Part of a small language model's weights.
Size: width 320, 5 heads of 64.
Each number is 500 + 25 x the weight over its row's rms, rounded and kept within 0 to 999. Layers, rows and columns count from 0. Numbers have three digits each. The size before them is the row's rms in percent of the matrix's.

# layer 7 attention query, 320x320, rms 0.0836, rows 171-191, columns 0-63
083:479453517460525542515473505494463478497524480522465500509537517487481453502509484515495486516443487506488466526488494509533523500537485503453483481489472477474490492492524465519553476499566469
088:491461559553454517516490504473473517529499471507498475479579498476505470476510493496490499535486505539484483521465485539547466503517485507501462488530503481485499474465525458514506505528505485
102:483517482495499505485490481523500514515432477495522523496486455496524489477499452517504484475526529528521506530503507460450483516467497480463450530514533489474471471511453470544474468463465517
101:499522476500524545510490533499534522503483500496497503503483513488510505484507502457531501511500495517474524440532444485501500532469528514522508515511448453490517517527573499521522525538487510
107:450517499483536471544503533505491477469500477533532513503453512503524465519469462487533533482500525476484506507535516512500471505497468509506529480475471507477483512468507502492507472524445518
093:499475544535499535499466489501507494471482536521536501499530545538484489494498518513488494491490445490516516522488490484513515471537528532524514500522468510505482532495496511554518508528490469
088:505450485488502502514498498511506540498505443489478487518514480505520478490500487506462497477530501477473511502479526512504456493492512497491501515531469516526467483497437464423505532477420513
098:494473501534526536492521489471489471455488497518489505534490526522494497466494521507532513478544445472461484460506538474487486489481523495476484484472508450438499476511466486502481528493539500
092:468495487488470511530542491483459517515532483534476489474487460503548561463538496547449499491523495490432516492447489487481502476526495519458490479494524479475503518519460497468442496488503501
102:509531525508523531490501458477511491516460437487534504568519502482470514533502548533471486509538481459478477498535502544491549504502479465492473473535438550535494480503518480487501504503526481
102:498501475504483530483450516481519509535493451487494487501495508474507486468467485554495486482495507486531537510505548470531490510479487443536434457508530490510519474455536540542540488473491536
103:478503483525509474519471520451509470488474528546481507491544436508519505476467494500542514518471546552520512513522499511524521459435514484478464491490513477474479523470494440495488491508492457
102:475480542523472529482538557468528494536473505488538513477488477491496453493460509534537535458535513437542515541523517494514466514522496546505484435510542474514474493480427535523506508516524513
101:483505467464473485498489487532483513532521473495520550500486464479531483512506497517491452483480462484500530513509487533428525491526474474477508532464533531495508492489454507479540494494519500
105:485498450473547515532456509530534519545531542489521504490487501501534542541510494503489524507536505504463501518503522491513516483528489536497514552531477502484498532509508488549529472475545487
100:504521552444496506519563487524446476507487482469501515484465530487494518547513507498462493510480530504502484519470441567481478495515466471477513526517537519503463511493518513532504483478514519
095:482550522535491454502456471513481463463511466508481524503487498497531488513473505502499512494506499471484484505533462531506495483474528511502525510481522533492506516539468509483522495484500446
102:490520508512497497539497500463467525482527421490483490508520522512516501468512481486530472465491503538524530508498480538512524499505528476471525490536497444487493500513485488524519520506495521
102:514493451448524502496535506493400488488514492487508466505499500468502535490514530488513483506496464520491516532478501530469488519503497509474514527500530490502502493462486540489490503525521476
098:518511510498515508519524498479490488513520488529533479491505497510498505522479534506512481467497497455509529482469521433471529502471462503527509480457449469494489465521526482534494495519536515
099:482457492480504495500483515540531515547522492474483504477493536497478488517497500513444501529539452544508493479498498472479486506510537501495490473499490481489487485465468477495515452456497480
# layer 7 attention key, 320x320, rms 0.08, rows 171-191, columns 0-63
057:470492516542475488487514516510497500502467496468495505491533511519454496462489491458478520542478519505495527505492508490488496514508499524495549512477531510549526515541505529472496518493491522
062:459493480514538527483483502515522519502460505451473500477441500499512491479528471531511512468501520471499539566552493467478494523509497477494504457524440477507494476473530492486472495488493534
089:508510507468548551477498521521490465475497447561519519469487498501480526561504472467525508516479499460482523520456504531475528469468543509525561477543487460528490537491482495502528501454535499
095:452524475518445493509523425468507528503491513525521456518483504529476485497476479512479476484520528464488468533505471478462509488500499474488517480494534505522494498487501493467498475487542502
103:494512494511474505450479533518482464550502478488462473447548481494479501481477516540490469504514468502497525532462530505520506521495529498490489510462506505502550478507491453525482474514515492
058:500519464483483537526461522506518477482480528520463500481499487444528510476510431454514482505543492499504518467536529514487502509535503486510502513495504486534505489520493487461504475483520506
125:498508538494529511510481524467502502511507496515472568551530506500484492521498515509516552502461486523533488464462498501537473547513490460462486485465530504486510508483492463532478477469532532
081:548543483502489516543491504547509503507515499471514488527474511444511509454485479490502496488486485487474539470476492467462532452476534491490513507481505487499524490447500507481492516515489568
106:499528483545487485502475512472539490516459522524526524517511517494495487487538520477495520515501462467545514510530496498443489530485489521510503516520537489507513496469520549482506460486519505
099:467523482468498488493537509527504534493496507469500500524501502522510507444503485483522490499491494530467465509494545502497507491463513478488538540443536475467535488504487512422520530511454501
101:466513496537486489497534543486478525509536505496476535477486521514508491470467528467467508514496472516502480490510482486513533533469534499483516482514510472523510530515520477526546529475470499
104:523469506531485484484494476507520531500477460502501491495521518533469495487538475473517526533531482489500470496461465490526511558482502519546490500526492479500494491540489461538513524513472538
097:444555516505498514505475544537465466501489541510476517474467526501518538468524481509544512479530478488488494522489473497484519515496500467526443480505537512508529502460590519487529505487458489
098:513506480516518510488501497504486468481487493512494508492516528507469494468473491494514528523476499477451523502453501473476478506476500490518536493491468529504482511467535532469476517451477498
100:529506510519473469503529525502504501483516465503525512524500505492499458471485516502479476494471524551534479522529490556550492498473535516494507530461545514469489500506478548473555489506494490
104:479507494503571442496478540489478475535529496490496507500540512517513513476478544467527461494514533534472490491506541466530513519517529517511502479509478519465517544571484498514450488520483488
101:546509503480478526507511516578496515534501538510469502531471517485480524530511490488521471506484486553475494502467547470516516508533424468515526510482539509537513458483447509494522509507493509
104:491502512506491497567492516509515484512537531528531510484517493483501498473478466471480468556458489524475491510468488479479534504492474485493503514471482499494505513536532492514473505530500504
104:482471545506500513515475510449500501525525495515494493535478517530500504502553431520483535500504495508519474468519509497493498512530481453459478509482452504524505483536501558513508527464497487
102:484517480486565469530505467489515498493466520521496468506534528517515506454532498515505465545546498510479486478468483518517491511479481513500498493509481532452515516529497547483491504485488476
105:480464488507529537490514510526446519506507533509551457518483480526488514516476500486503493512490560426495503518484477504504534511504507504470498521489518523462536493485492505489507500522478495
# layer 7 attention value, 320x320, rms 0.093, rows 128-156, columns 0-63
097:516525490504461470557545490492509566549502493492492492520516513524468515464497493512515494494472516517498508477541533492557505519471534521471549506452487508455542527553477509472516504502509456
094:469529517523508473460481462491546510507517516496507466542488519506494507517512463506432522487474479503534528473498471528502480489546495509471544503509541495524543489451470531483480477502494531
092:542486547520514505492477493506504498526544503515485491503476491527516444480512471501472510494522489502493511479500494493466509496525486526539484504512528532449485531552488519520529456528484497
092:548512554524494536492522478470484518533536503443491494525495472479493468499509560455505534499492497528453528536495508496486520514506522543482518523496525517476498476498510493508532485502523510
093:550532506529512498497488509496516515486516524505495480517475499543508508537525495510480498448527514504493520501458517463499484492473495515499497512476510525494514497505485488468462513488475477
099:509510528472446512446540517484473495518506488511520465489510479484473526485499499509497481482470521470495463480499524488514473458469491538500504510496481523473538536499521493497509528477523492
093:479493491511529471488477452491477495523491478466495521487521503500493482510465501548534480462468495500476501492502546476489491518533497492565512460477493554529488524531546482495526510495486478
094:465531515544505516473489442494494502486528483512476523485500489488493470516515511527486507517530479494477521498496499508502506478532503443517497496546522450462473505472507527522476535488462469
093:465517508505511500505484508497513480469523483472534512542494478484478531525498507481449476484520477477476540493475490519513498512531496495555543496507472515490514478482536525502511520553483493
094:486484526549541464507493520501474518479447470474447497476491476499510476483459488498491490516463500511510504495494488517448440485487508526476497511531541505526505525511467454487523458488491511
093:513473479454537499468549513495506451517521512481526525482484506514523506517497486528499479471536504490489527490525474531493487465470476505543473523485520523459461511499538491480507495480512481
098:533470521494484458456474500550527496484510479473459524493520460448492504455485525487487512513496508542486499471504487514486517541487512464477458497524537486479498482503524519516484503480455508
102:496570528486554508478514492507528550498512523527504511508495528514511496491539509490479501502510497474512510487555493490513466470445518512474508499509505541524477468531511522491509519462503466
097:474524506565515490558514468500483501458454512518518500505497541525487478519542517505513494494508508498477484498479457515531479475526479517499504502501470432520486487482542516520504488499509532
091:510478510493543515487482537489508486504574530497504554502499530525465493534549546558486516447494513514476517508503469516464512468536465485463483534460499486533497510518539484485496477516512439
103:500499503518482478498472520504535500490466498516527523512496521516506496514464443480511518515483511527532499494492497487528507485511459464475490509475484482523508464506518547485497521535531531
099:547475523534478500502470476501536506513499475513515506494473482512521484519483451512487527487478511499492476507489521505497511491505499501496499496491511566550506515502478494519484521510461489
100:475484474491487507426495499504487499490493543516490524517513511459513509511457542475520470531539478495513466459572477514501476491481572514479466482524470542509515500440495497465477496507519505
096:538473568498492420485494488527454498545527480443517544508519509482493526484468489485543509449487562525466538492495510525553493512500494454503517452495469517475498489506526501509507485492471482
099:559483510433496483515522558500514463479544472503515528494490492554526518508505527516459492511554552519491474534512505481495482506512482513514453531496535519487486552513491533483480483494472483
097:514531521526497471502481486505498499534490489503523514516535506460522493455477454504568524519490507476521470521539458522507472480437510517462467504472532483479515489494508543527526513517482464
098:488544577525514512504530496514492514474504449520518500499471525443508487534519509539481471517529525491486474495511542497500489527500508458545505474453433527537472490530478504472511513524486504
101:486502483465460524512471526508513476480517511503520478496479493498456511507501511510507493518535466522475503531460528492429598481511511511504498476501503500472514543481483473471451497521507531
096:486494504486527459509485511529532477480465500508478498511476460450446524487495493484488505484520499538510502475499507476463477484496513458515489497459536501519513484470481501527468510495477529
099:526548490527520505481581490511514515523510513528505496519454472502522492484496484482490456501483518422518516494489500479489506480494467480480479474462514505510519482474551470507508471505502521
100:479514486507509514531505484545502540446484536455521516554508519525465503473522518496488493565466503533465438495503492506544466541535522480509479527496495509512469497542472496518494494508515482
097:497543538533466513471504506513455494475515509492505493469542503515470505476527524533489550487477479542486496513526484506515542490502467511491525491483483513492469441526512501520461514545507528
100:507483449485477499510487511504504514532535489490490533513433503511523479508479511531496514510475492513519502499492495526498489493488470506417520515498446542477505493456462463499534532514486476
096:426509496474500472502513500490502477509512521519499498464510512485516497476492484498567485505502461477517514524530455480475514475497521473518520529534493453532491488452509490475485521489484527
# layer 7 attention output (transposed), 320x320, rms 0.0876, rows 128-156, columns 0-63
097:542559495504476462486518482446522474508457495477511496503502505508479476525494487527537491517529527501479477472518523509479487509496551490484496534471516487429549474468461508492487510492515481
095:516474469496483467488470477413492502469512517520512517555491518484525493483526451504475520493509466501543524505547520522461477487518512493534473476506504504496494513505546500454531447502478512
093:506487534513492506513531507495487520543484540491521500515466492501534473462492491501512517497457500487492488483477503488515514519489515499489498512541530484502505540502506505537521463513516483
094:528508432480524468494521531526499546568508477500474508525505512478460524533536533468501503499515513527424482495493493494467519502515507506473485534508506514482459478506535509567501469526512530
089:491475502508482497440477504482511482523485520555496488550479489499462504523476474502550484491543525492501462557484514508510475484497492520517510493493504497498462568525526509481513517479490500
094:494485491486443495506577488474515487494527499504480494514483484479462525480500460512522494437494525480527491481486476475503521486492558502531491471473502522514498454507496492478498526498502490
089:525447477484511497499461465528464515513481490527503539447435515475491538529498474551488507481471519546465480490484517471490526495546505518489520473472505524522468491521548484500513484486492479
092:473500485508474504487474467538475506476508511522466547494504486477507463553529460482498501494510461490500456518513445505482495524512507500500544532522504527464499532537469537549476523490483467
091:478536508499466512471500486479533491466549489481551468523517496475543501489532478491515469468523506487498529537503484500483471524505505486536489489488492491468519515531558504503495477524504519
092:528509554519481520498490486491487531523506521493493504496513446514536512470455460470502505477504507488514434467452521537512485512497520499465542488499524523490487502510449509499491504516473511
089:449453521483536533559539460495498486497492495463522523519455542527533511525502525453509439488513510467479490475551501504483503500492497493517450486520543532500469498481522481484488518484514493
096:516513489482525481508514511532476514486487520436464491537524515508493541543496497477489520509498472530487520496537457518512473501461502494518528511507530473477542468525508510500437502458530458
097:500554522470532496510517504465482515514507507498457547505528514480537503499479536503498482489534524472472518503517504506476484499481492503498480481548519486533485493513489508488485492457502471
096:487521569569476443528529507520477469485494502498493516518464514501489461530493483488520492491516442521483506506460498486513520509516511526470497503540494480495487492495545492510502488471521534
089:538517494458500527508476529537540494516490504477516520513444532542517508487551570505518492474487480464458521509494507493440518471510464516505475502507492494527479522499516515532479486519538476
100:500530510503496479483450505526490476465470502518522543489514545483487488523468417498504539535484471477494518522495500506476505493517456496497481527504522489514461480499518522462502458453459485
095:541465519525522537493474464512524486498482502510543508519487481479488507491507460532489478535503531513492528499529550494503556484496449542488493523488457495519484460487464536520463525537556514
099:510480518485541504527470514518517490507511486516459550481516492454558522485549501507503498537504461497543498519547487498514478520499507492477477478484486494520499466478516538516501512517523499
094:480478481468475471531499461583446543504542490481506483514464513488494564507515506495515505527510511495450527484477483495500519485472467435477483491496465514476517499547553515487490491546449517
102:455493505454512455459492464469498467470489461521556493520486528539504547511499498515477491524535534507446472542487475466491505490530510477507514534506482503521524502513445517527505467537524491
093:500585521511520433494560529530497530525492465498523499501512522472426476472543455496478492533481504484472496445489472522507515528467468511481516496485488539464528525511504540516491519521472491
095:494549550513484479510513486490480532521498464540523476497515500478506521487506526511471480537493501516467448507543510501473512503495510486522521480496489491551477452545501504497475461489530507
101:520461493450520514512472515460507490494488497501478460493512499494459508467508507507528517494497499502511548526480491505456545466555482477449528497516475503530512482516491474443446470468466515
100:537465489493534499531488504540535546470484481532545516502511473492494530466496471520521535450503517510513503497555498492508467525470524453482512506483479491529531504469488487504498503518490478
099:503544501507524510476535478504507491440487534507464505512463500488520455480470471510513502495463481438510539503493491524472515481511508468481499512515535529536539495498512464484537465512509525
095:478488476558445530483505532545525492475496542471547519482506516460493484501486522499498491502472502487473465527494465499530507519524539508503488500505504523476488489523480507494522524545482506
099:508488582509519481519531488494513470478508553518491496482532514545513476499509532521519535505495494521498478497529485488506513531499489503494467464444514485522491480563554511523466528530488491
097:455523467525512512509495513485479527502476474467465525479482513479515500492523521461467522544510484505478516479452481485507554500500529502440537458489475473494500510511492484519538509540515490
093:469455551459481473508462501475495466483504492523503475499482552498488501496487517518508481499504469482487513461505485509547554518483543463487486541512475509458501462449486491504489514478481515